python train.py --num_hidden_layers=8 --hidden_size=128 --num_attention_heads=2 --num_key_value_heads=2 --head_dim=64 --intermediate_size=512 --vocab_size=4096 --hidden_act="gelu" --norm="layernorm" --norm_place="pre" --norm_eps=1e-06 --positions="learned" --qk_norm=false --attn_scale=0.125 --bias="none" --tie_word_embeddings=true --parallel_block=false --init="normal" --init_std_qkv=0.0442 --init_std_o=0.011 --init_std_up=0.0442 --init_std_down=0.011 --optimizer="soap_variant" --learning_rate=0.00633 --beta1=0.95 --beta2=0.95 --weight_decay=0.03 --lr_head=0.00963 --warmup_steps=200 --schedule="wsd" --decay_fraction=0.874 --decay_shape="linear" --final_lr_fraction=0.0 --batch_tokens=32768 --max_seq_len=384 --doc_mask=true --train_tokens=137800000 --max_steps=4206 --dataset="wikipedia_en"
Each number is 128 + 32 x the weight over its row's rms, rounded and kept within 0 to 255. Layers, rows and columns count from 0. The size above them is the row's rms in percent of the matrix's.

# layer 5 attention query, 128x128, rms 0.245, rows 0-10, columns 64-127
size [121  94 121 121 121 124 114 123 120 112 137]
[[137 162 108 132 112 148 135  89  71 120  89 126 125  87 102 182 121 142 128 139 110 155 124 162 111 117 107 110 171 173 104 106 160 144 119 101 153  91 149 189  87 141 181 118 156 184 163  50 170 153  67 112 135 154  98 107 130  84 134 102 175 141 109 132]
 [144 100 101  79 118 113 105 159  91 156 138  96 120 159 147 162 117 145  86 119 143 139 122 175 165  99 137 132 171 137 136 166 136 152 122 144 157 135 130 170 148  92 142 162 162 100 114 139 107 133 114 149 175  90  73 136 124  83 115 144 122 158 175 129]
 [143 120 169  85 138 113  97 101 134 179 124 120 140 136 149 193 152 123 119 124 117 169 149 149 150 115  85 131 177 128 140 149 166 147 148 223 144 147 137 145  91  94 136  64 108 125 155 145 109 115  78 123 132 135  90 141 139 152 113 200 151 117 123 114]
 [152  88 138 148 109 128 190 136 199  98  80  76 155 139 124 127  84 162 102 128  90 138 149 128 120 107 104 128 125 130 130 146 126 140 122 138 141 128 153  91 134 193 117 131  65 153 111 141 147 137 131 106 113 157 111 145 130  93  72  44  75 126 165 135]
 [106 110 177  93 118 100  75  95  68  93 112 193 156 133  88 107 159  91  97 135 137 159 133  62 148 136 104 153 156 163  39 188 163 105 101 129 121 159 156 104 119 113 147 160 117 163 142 133 122 132 156 139  99 192  71 119 135  69 129  89 147 158 135 190]
 [150 159 121 161 182 118 124 168 104 157 112 122 150 132 120 155  67 162 149 151 119 127 160 141  65 120 138  95 164  82 136 109 102  83 120 151 143 143 130 150  94 123 174 160  86  99 130 110 116 126 176 127 105 161 143 103 198 157 129 113  52 165 137 147]
 [ 97 159 127  51 136 144 126 133 231 129 105 168 168 126 123  92 146 119 174 114  95  86 147 110 147 158  96 134 133  88 112 179 162 112  85 148 139 153 146 152 127 181  97 131 150 108 122 122 135 124 118  99 105 143 149  81 123 171 153 145  53 130 118 116]
 [128 193 122 137 159 139 125 130 166  83 187 151 179 160 142  88 138 159 143 172 134  84 132  96 160 104 138 195  93 156 145 113  78 150 118 135  58 115 104 140 106 106 113 129 114 125 108 140  92 133 133  74 114 182 150  76 182 158 135  75 109 120 119 113]
 [161 101 168 170 118 113 165 110 123 147 127 164 180 101  96 196  78 154 127 138 169  96 119  65 127  85 165 157 120 116 171  78 193 189 132 113 153  89 103 140 112 156  83 119 134 148 123 141 169 182 131 137 129  75  98  93  71 186 110 160  78 139 118 120]
 [146 144 144  58  79 159 147 123 162  97 151 127 108 122  46 128 183 147 149 114 125  78 104 155 132 150 124 134 139 101 167 152 120 112 116 146 149  79  56  91  96 121 127 168 128 166 149  73 118 162 155 100 143 152 123 156  99 161  89 123  90 136 173 240]
 [143 150 110  93 126 133 123 136 105 126 167 155 102 141 130 130 183 165 120 153 142 112  90  80  53 118  78  87 145 126 132 116 140 118  88 105 139 138 158 100 124 102 149 156 155 117 155 108 137 103 137  85 144 125 156  50 137 113  34  75 103 172  78  86]]
# layer 5 attention key, 128x128, rms 0.229, rows 0-9, columns 64-127
size [116  94 126 115 118 120 110 115 118 114]
[[164  79 142 174 120 164  58  85 106 110  93  98 108  82  83 137 129 130 121 119 108  90 154 155  86 169 151  63 174 159 133  91  80 180 130 177 114 174 150 120 156 182 130  83 164 145 193 105 139 156 117 114 158 120  94 137 129 158  96 123 112 154 155 172]
 [151 127 105  98 124 140 130 111 132 134 120 145 182 126 118 104 105  61 193  89 186 144 131 228 162 130 188 101  97 104 151 137 155  58 123  79 170 170 137 141 129 120 117  78 150  88 162 128 143 132 108 148 133 131 154 130 151  92 137 167 196 134 154 107]
 [169 138 120 142 154 148 125  80 135 128 174  97 130 110  94 120 114 136 124 153 135 130 131 213 115 144 136 118 169 178 141 108 146 121 105 150  98  90 135 133 122 108 119  72 124  98  83 132 102  85 132 150 124 121  85 140 169 126 148 142 109  87 157 106]
 [139 161 155 107 102 113  97 147 114  95  94  80 166 161 167 135 189 152 107  67 142 119 193 115 173 114 132 145 108 181 132 141  77 131 119 170 166 104 156 156 104 140 170 140 102 123 102 112 110 121 177 120 118 159 143 163 145 156  84 162  85 122 145 129]
 [138 165 160 108 133  81 144 133  74 105  98 143 135 119 132 124 141  76 107  88 159  87 105 135  92 112 152 122 157 119 109 143  82 118 132 116 150 133 103 101 173 109 140 151 120 167  76  64 150 119 208 108 167 102  98 101  51 137 212 104 111 166 190 145]
 [125 124 147 141 114 154 142 105 158 108 129 161 108  47 125 182  84 154 138 137 190 179 128 149 128 141 108  94 120  79 114 202  85 137 112 121 174  89 118 133  94  96 163 127  72  91 100 104 156 102 171 112 108 124 178 115 129 153 105 143 131 126  87 167]
 [161 142  84 110 107 131 100 116 157 100  90  84  88 147 154 110 132 141 182 121  98 117 143  78 102  92 141 159 154 173  61 184 163  94  78 100 134  91 126 116 167 203 165 105 113 105 105 204 105 175 129  86 119  88 165 109 124  86 110 149 131 118 124 115]
 [ 48 203 124  98 128  95 105 140 131 102 115 136  77 125 172 120 167 140  88 103  88  59 141  79 185 111 197 152  99 148 119 198 147 176  95 122 224 122 100 164 108 104 106 140 138 166 103 185 128 110 145 134 171 111 124 106 119 143 110  73  88 104 117 106]
 [129 118 146 194 123  78 132  99 125 168 134 135 125 159 144 151 107 169 172 118 126 154  80 114 149 154 121 115 165 174 183 129 123 142 117 112  77 107 137 166 109 135 113 144 119  90 123 108  73 169  63 102 122 169 129 105  90 105 108 180  60 110 110  58]
 [153  70  94 194  54 142 121 167  73 105  84  98 147  91  87 143 145 131 137  94 175 190 137  98 176 110  78 106 132 124  97  92 172 138 108 152 159 142  65 143 136 128 110 131 115 179 180 130 103 145 162 121 153 104 125 125 153 124 140 140 132 119 135  85]]